Part of a small language model's weights.
Training: a variant of Adam for these matrices, 130M tokens.
Each number is 500 + 25 x the weight over its row's rms, rounded and kept within 0 to 999. Layers, rows and columns count from 0. Numbers have three digits each. The size before them is the row's rms in percent of the matrix's.

# q: layer 6 attention query, 128x224, rms 0.106, rows 0-63, columns 160-191
# k: layer 6 attention key, 128x224, rms 0.106, rows 0-63, columns 160-191
# v: layer 6 attention value, 128x224, rms 0.113, rows 0-19, columns 160-191
# o: layer 6 attention output (transposed), 128x224, rms 0.123, rows 0-19, columns 160-191
q0 103:521508484502492519508499491498528515473436458504480507535499530507482510483551499514429492478559
k0 117:492480532442523503502499521495482433484523512521449487521556530461473479495462497479527548522495
q1 111:528521472514479458532487480498512546511516505496496501527466522514553503524501541516507509500462
k1 133:534533480510500501504518444517534537467517455512514461489487476542497541486531496497485482484531
q2 132:497506492489488519521568447476519539449509476514490505488496477538510500460522484476518501467515
k2 142:525526482544486530507479473501507545489443531548520499533500522522526494490550514528460513465489
q3 122:525493516498454544521538501497484501504504497462526499499489471486539516439537426467534496485498
k3 102:531508527502513486495471508534508501510500488483494499471517498523498461494537498473455465508492
q4 121:491518504516462533528528511481494500458539506492520551460470485494508502463524474516526448469471
k4 119:536485495458512503508524478497504560494479528550478495521505496523478531474492503507456506515541
q5 117:535474490482526491485500543469492473509507488513519485521523495512483523501529542528506505535482
k5 120:442511522542517501478455537532498442548518475481504511507566541485513465534467502511475509500503
q6 120:504511482502505457474468553502490459534499536511461485543493528542468482520502551477496530493535
k6 147:501448478489508518481482519495528473506501490519520505510528498463528549537472518534517502543499
q7 155:510469500500522482482491557506483448500487507509504476511508508510497515530482512546489484519486
k7 225:495475490512519479455485554528486452528501491528523513513519504476549514522472535523515488517500
q8 099:531474476507506530522501521473495464490509480512483515504486498496511531467519481511490475494473
k8 103:506500473507516460458487530511505480498495495474537487516527474474537525460515494495518481508488
q9 082:564494535510532471519517484457526467507491514526508460478490504509544446503474555470496465512454
k9 089:535474478486528467484526536474521488500507522545529527486514475481486523487511484520506493479517
q10 096:514464523479471478471452486507547491503543473440517483479530482506520536512450485550510520458523
k10 091:472504501531478515486546523508436501524530489475519565517507485461516476508501462510488518511481
q11 089:465502540533523457497524488533472517540541522502491480504511531516463479508476531504505489516480
k11 077:501495492536493493528520495447505467503514498557472505494540498540481515515502527525495516483523
q12 076:453485577509512463524505504498501513490493491509481482474537480503481499510488518539513484523482
k12 071:521510491521519473489536515455507479527524482518448500489537493503478487505505528492513527459483
q13 088:430476537522531510501516503528482489489484528496502446489519508493478483497483474495460484502440
k13 086:533534474512501472491522520508495475509542466509529487465474476514504483489486541506503468489453
q14 093:552495472529479490486498518527461498525526502472523508485471475501535500518489477478536519498482
k14 082:480547524503494581502481539501483500517507499467500488556474517532506502527460521495519486518483
q15 082:512538479514494522505468501486526523508516483470487511506493486510449546479522509527522508507559
k15 086:465429516458481521498471462545494518491486506508461513505474516515493475512487480465517504521553
q16 127:534595490501504483517552480481495536517505496475523491519479515571548494503538549508518497480487
k16 102:488511475499539507490485479499557461499478503477462529461494495486512492516506522465459518544495
q17 126:471499487487527511467502500518489469536516486469544504479518505478507477568462527538465482559498
k17 119:538499533487471486513477495515479544448467482521528451539496521529546502477483500492537476466473
q18 122:484488462495504498523469463514524524534469517548487516494517496489519463514500516523511511503507
k18 116:514512476503453498504505491484443522471489519503509471492514482512536497470528490479502501494466
q19 148:555497487478459485519509472467516546482486513545456489506487503544522528502515496467533540468526
k19 181:559558502479501498519505462495499543446469475483511473501455488528515514463541479466486495473501
q20 138:523475468489490513517537456498526533496510500540501488512525466511507527459544469502472521498501
k20 153:538565515509501501517524483530488506463485482464509441486476498517494488465526508464488494456496
q21 140:488493505504512494479458553509495453516483523486475469523490526503492486525461519520512465523523
k21 153:479440501483504486441487523509514481521489490535514514520520480458514509539471514519499489541518
q22 138:472480499475498489487448520511495474520492522486477508518513526510468432516448524491514490486533
k22 110:491451473464486503482520542502488492505489483502514512498485458484532507528513488508479484555504
q23 177:497504493513523483470472566530474430524504530506489484523497516489502496523452518522499487497486
k23 105:493457495467437492458498514538510526497493475478531485521467499476510527509503490490506481538511
q24 102:563539482500492497471506532493511473489499500507502498506472486508543532521472524485525511489503
k24 089:482465494500434519502479472495477540488475515482509507541486525486497533501506469483492510548513
q25 088:535459504481483472494535495509504488481494519502456478484522484516532458532438467498530500474470
k25 092:509519510573513475489487502467501496527518465512504531509557478498512504485508509527490495488479
q26 088:511492489514479502485518522466488493492489478540512513443535549506574451500502485476541528526500
k26 088:529587517498550466487515459518485499493523489531490507551493493507523504491484517481491495553549
q27 092:530477516493504511520521531454517493492508456525461497535502516522509518494523505478490485506526
k27 098:512489470452494480500469482468504503490429459489519500516516484494488526472517499503492514486514
q28 102:496562487487541444491524497482479494525505470489506488518476482474478519511494539495511507522502
k28 093:482486510499475513535503520500512485511534510537508526492474468509447524496549500483570513485493
q29 084:479521517502498524538526499497494509496476512542476480536575530503485471471477535539503453541500
k29 085:519490528484498477496488479476521488481470453499513480475516499497521518510503506478487510496513
q30 104:530465488519473483518488513487536510517535510471519530470496529544541476479514482490572526490509
k30 100:535527480502578502486496498500521502486503505506481487509551464464493505533501500530495535492498
q31 089:538510495521506477489543484490467518476519466518498548484488497495514519451557535541526525515522
k31 094:471479503467480509528478466512519507496486508496460492495500495593482489493462480500473457476589
q32 099:437534502532532498496462490565470515528550509465494501509482514491420514490529521509495482501519
k32 102:454475524504477538524500499511507493492550501463468470479482508499448531538509466487513484513481
q33 100:534480471494433522507497514488515516507478548517496521521482520502542487501521491515473513511516
k33 109:525536490495552532495536482529530501490471480505509498492518511506557484490489511501511475514487
q34 096:525460525485495464495523490476517490475459489573466490503538560524539468527478490500471483499493
k34 084:534500497536504453469503458458488480487488477581535512518530466505517502473499492531501497497508
q35 096:519509529512512447502489501517456508564580501446545489482458513500476503495484534510553491487473
k35 091:471495504520505511543516541473498487501571515494482509488492483524410550518523483503537497482447
q36 088:557514467500475503475477507508481505532519490458536523476471477490512493519512473483545518471529
k36 073:456496521499508551512472502495499533498496516454503484531474531491505516554479475485504506520482
q37 096:533478494526456482477495492532463512524503513475539489483530498492532457521469482501525509494469
k37 093:517568542534498531485550507513495501518553497495503496522492505532501506527451502505532511515457
q38 095:513521482495512464475519503511491505515508483527488537473512505496505473512505526501541540510539
k38 085:492432498495511497539490483488499504504509556549480520512480514476471520564492470491476526513527
q39 090:456503497480515519481485494536446489554507525473557521478473484470503480516502545534510484491478
k39 090:481480514497497497518551545533468494506535509532441495485483504497442512512500491517469519524486
q40 088:526454552541481495502531511545479505509511523492511476478499475498530481498453493514551490493478
k40 077:507557513503501502500495523474481489530507489517514514508496489531460492511486477477516505504489
q41 086:509494481486473549499535513474495499482440510565490517524512499488507471484507481491499516503527
k41 088:500491502526514470486485496534487512486455488534489466500478510534521483509510528474541505532488
q42 088:491467484438453539461506519473526508483464517503472486520561490508524510538453453503527531487532
k42 083:499502521563508517508502507532449514483432464509535518512483536507555482509509548472504518516483
q43 082:500458517490499496493519500531490477480483520486472440503483488449534491509470474495451470469435
k43 087:523553498516503467482505539528483484541523465520551507479498492549530489426469515530489460487504
q44 098:533448521507475503509544507486474501487495497508503487485521472505571498504484477522537501506466
k44 091:506599524527503489465479516493504491502467483502520493533508490534508469476481554490504478487514
q45 097:435487536519508522515476492533494511513513500441510472501494455518446529497495518541488469504504
k45 100:483529521474448530480508532529482484513534501460493460468453504523475505512495501468547475472483
q46 100:491502480482510536520514513438559489468471499543470503535502517535505482493516501489453481499514
k46 100:543500472473510493483478462493535498464443462496537494487523481473553513457525508503497501498519
q47 090:519497497493520503518466508458525485524524481467493503488470515506493528468511508487470456485459
k47 086:489483487458513453493526511479501499500520497491518522464527464455509506471507447537482497509482
q48 094:530446530465506486504495490513548475503497522538481499465497503497530497504506500495506525467488
k48 098:517504462514541468495532524498512493507512528521512505495508467478473520506531438500465499467490
q49 086:567504486521468487491499524475518502503534499480493496521519508501511539484475471503504517492506
k49 085:453491535514488512501484508480486506499458490499532546551548537495543477493474492518496523500507
q50 088:505545474469486480495459504439544487534474474472526512529490511522471526525493536492469485467522
k50 083:468447502493490474507502516500448509520495503499505538495520525465496545523492502522504541502496
q51 090:533499486460518500472553464498453474492490537567507521484486508459557465494482494469483492495440
k51 099:498509481555498466533534520470465494512509523546523495471512495533485543489521485528451473523469
q52 101:455515498561500559512470491543485505519513503429529472503527498531496484497495501479508434495490
k52 090:499530531454467531463489527499473508528521467434499493499522491504488482519468521511501501503497
q53 088:518537501502507470522478511457530497481507504501433492520472510514471522496527488489452468498478
k53 087:496502498516506496486481477467527502509469474482519502508567493489530522463494502527504500484561
q54 087:494493488461505496519455513489527484528450503494475488535480502523488539520491492485457453481480
k54 085:492480469512487478483504530488460498513473480511520504459521500476491526513526521541498530484437
q55 082:521480483524457503496514497519480499512522474498504525524502468512519467476528515528565521503551
k55 085:487532523507508484499485509531476498478462486505469455533480483531487522526484510476496493489515
q56 083:511460488536500508525517524536479477531514514508491471525473508488548475479507493487513454472432
k56 080:541549508489520471479518553478493481484493473529507507511515482542525518467481540531480471494495
q57 099:511533502528489473502468503514486501540566504435519487530480518501462505517484534516538492480512
k57 094:456477529524487497531514494490429509495502467521464520517549520496468540533489519542498516536499
q58 088:498475525529512476497532508509495525482461447513480523472526498499492507539486495492541523508493
k58 090:492514524485474508513455475458494506531499534503475490544478518524470463532458528481503508491543
q59 091:531501468545528474485540464521503502463524497518493540516496529491518512487548489475505489501466
k59 083:507466529523495513514498486492526491496496535528517495479514488541511510494503482497460469468513
q60 092:525465497490491495508534507480457492508512501502535498521506507515533488490472502531540490499491
k60 087:510532525501509495511524530519508494469488487523506505510462487509452517498515497472550516527443
q61 093:511512462503476576500511508495500488502482505546494496543486518480506480483533468485432496495477
k61 096:512502502471516500496492509520495501476419460507520486487473512525548506476486500493474472525482
q62 096:492503465481511517505505500471529485490512516520468483542525518508473514475487503483474471489484
k62 084:509471491520468473490486494484503491448471464548514513487532498490545521481508529519500521492462
q63 086:484588507511510478505458512495509490519518498460516469507443523495467517505538547490476493489471
k63 084:495481484506500494529552511500475499517528491516485526468513505478476547481481492544503502500549
v0 087:505533537489503503496472491537514487518488484524514425537497533519516474493471569510556456485480
o0 082:452520471479464437497515506501487499500535523473537506512461480529533469505494499505535533509481
v1 088:516495491471462523488489497470550498485429461507475543481510536500557489512503536488492499502485
o1 086:501482511550484525509526501523487501442514512493481521512495495524485489535467491557505481470495
v2 073:480526489493507552490518538524450466486506480481477498494451482523489493532465508476460501498474
o2 109:503498510517477482493504504466534458580524488486491485505501472483502444451533499521545490535507
v3 092:481509529513533512496491494518471489485488534508505490490525489497538496493511480485486505454498
o3 092:506528499538471453495522477540422480482521456480497484491491515508519535531508513530486518448490
v4 091:457516506510498500495471501481472476501467450484519512476524460467498507516527464523489460552506
o4 090:520509519463470466521486525505559525469475539489493502499500528486487547526481505524551454494511
v5 096:491486564499478481500487492492514453498476501531489498484550503490495478505496496471543477544518
o5 102:481492512472495516512493525518488513522515511477500511497516503471490427466484461547537514528496
v6 092:474502516499527484498485510493548505470441500492448503496492501500524508507504501484497531502470
o6 089:528498499511520523493530472503506503482454539529465483484537521498504496559437523514525454493501
v7 074:477517487462496510512490504512500452513499471493487523458508486478475511491494492484439512487501
o7 079:523473510491461507508485553489469523510507518488447481503473509506486483468483462543530539494494
v8 102:514510520502474518470491490521518502484442455518500518494506487493537475505503498481462473505483
o8 099:480488531499489488504494494520477485540548509467520490491472476499495435474490454535537545526473
v9 087:510478457500469482481510502480507491487533538507516505467493443511539554478501435524469452497512
o9 091:502502523497501491521474485507501532482488510492512502537494510469466527503472519528495509462489
v10 071:495555504522563530501497504518441471512507512473474488516471514525477480507476522514491496487501
o10 100:503514502519490484495512509461541461555512488498497501506499487498499456457551519504528501537523
v11 089:486505503433511513497482504514553475484463456513472444508528518460492515520495517506497523500536
o11 088:496482464518456488508489497543520524449483518510503489505525506527515521514471490537532438483476
v12 090:474530450537543477509497487498479530517540521496534512487495502494488544498514484507498512479538
o12 085:519538507470522500515531493506520509487482465546494504489501525491484549519483526470461497507533
v13 085:510476468535496488512500511479486500473536560484514537496480451500530496496497412513472493500502
o13 094:535493491531477503510512505510522474472447455476492484511508495468491590535513512504475496438470
v14 079:479495545516533557495521537504490483506494519506472520508495524521507492516466466502478551520540
o14 116:483495510506496508492498511463537453583510491501499497485503485479504429450534502511533485547500
v15 116:510518490452505516488490505494542492485466458486500534443501511485486536524520517477444563486515
o15 118:538465511536483547490491504492517521485468513525433497493526509532465511502454479525511452490542
v16 096:458517476526572496531520512522467501519536522524531552498475503519497482502512516493508460463495
o16 088:516543505463517454490554489481468489545533490515506485520487476487508499475546505481478536525531
v17 074:480517462480478470509503485523545490485518451503521507478521503476528492468523538521473469439505
o17 103:522519484484489480510513506537460543430503486501488482506493487522506564563474480516484505438491
v18 091:459515471482546515488507504501504497489510499489508439484484417477494521507504465513505475527492
o18 094:497473495487432507529547481486504489516458505485492470494508525497538557539501473534559484485524
v19 091:481529468472483542473500495533523533496448488502557503514509510459496547533496486463441507483519
o19 101:507497513509491509515511515481504481556539519514550510491484499499501446452490487527469488582494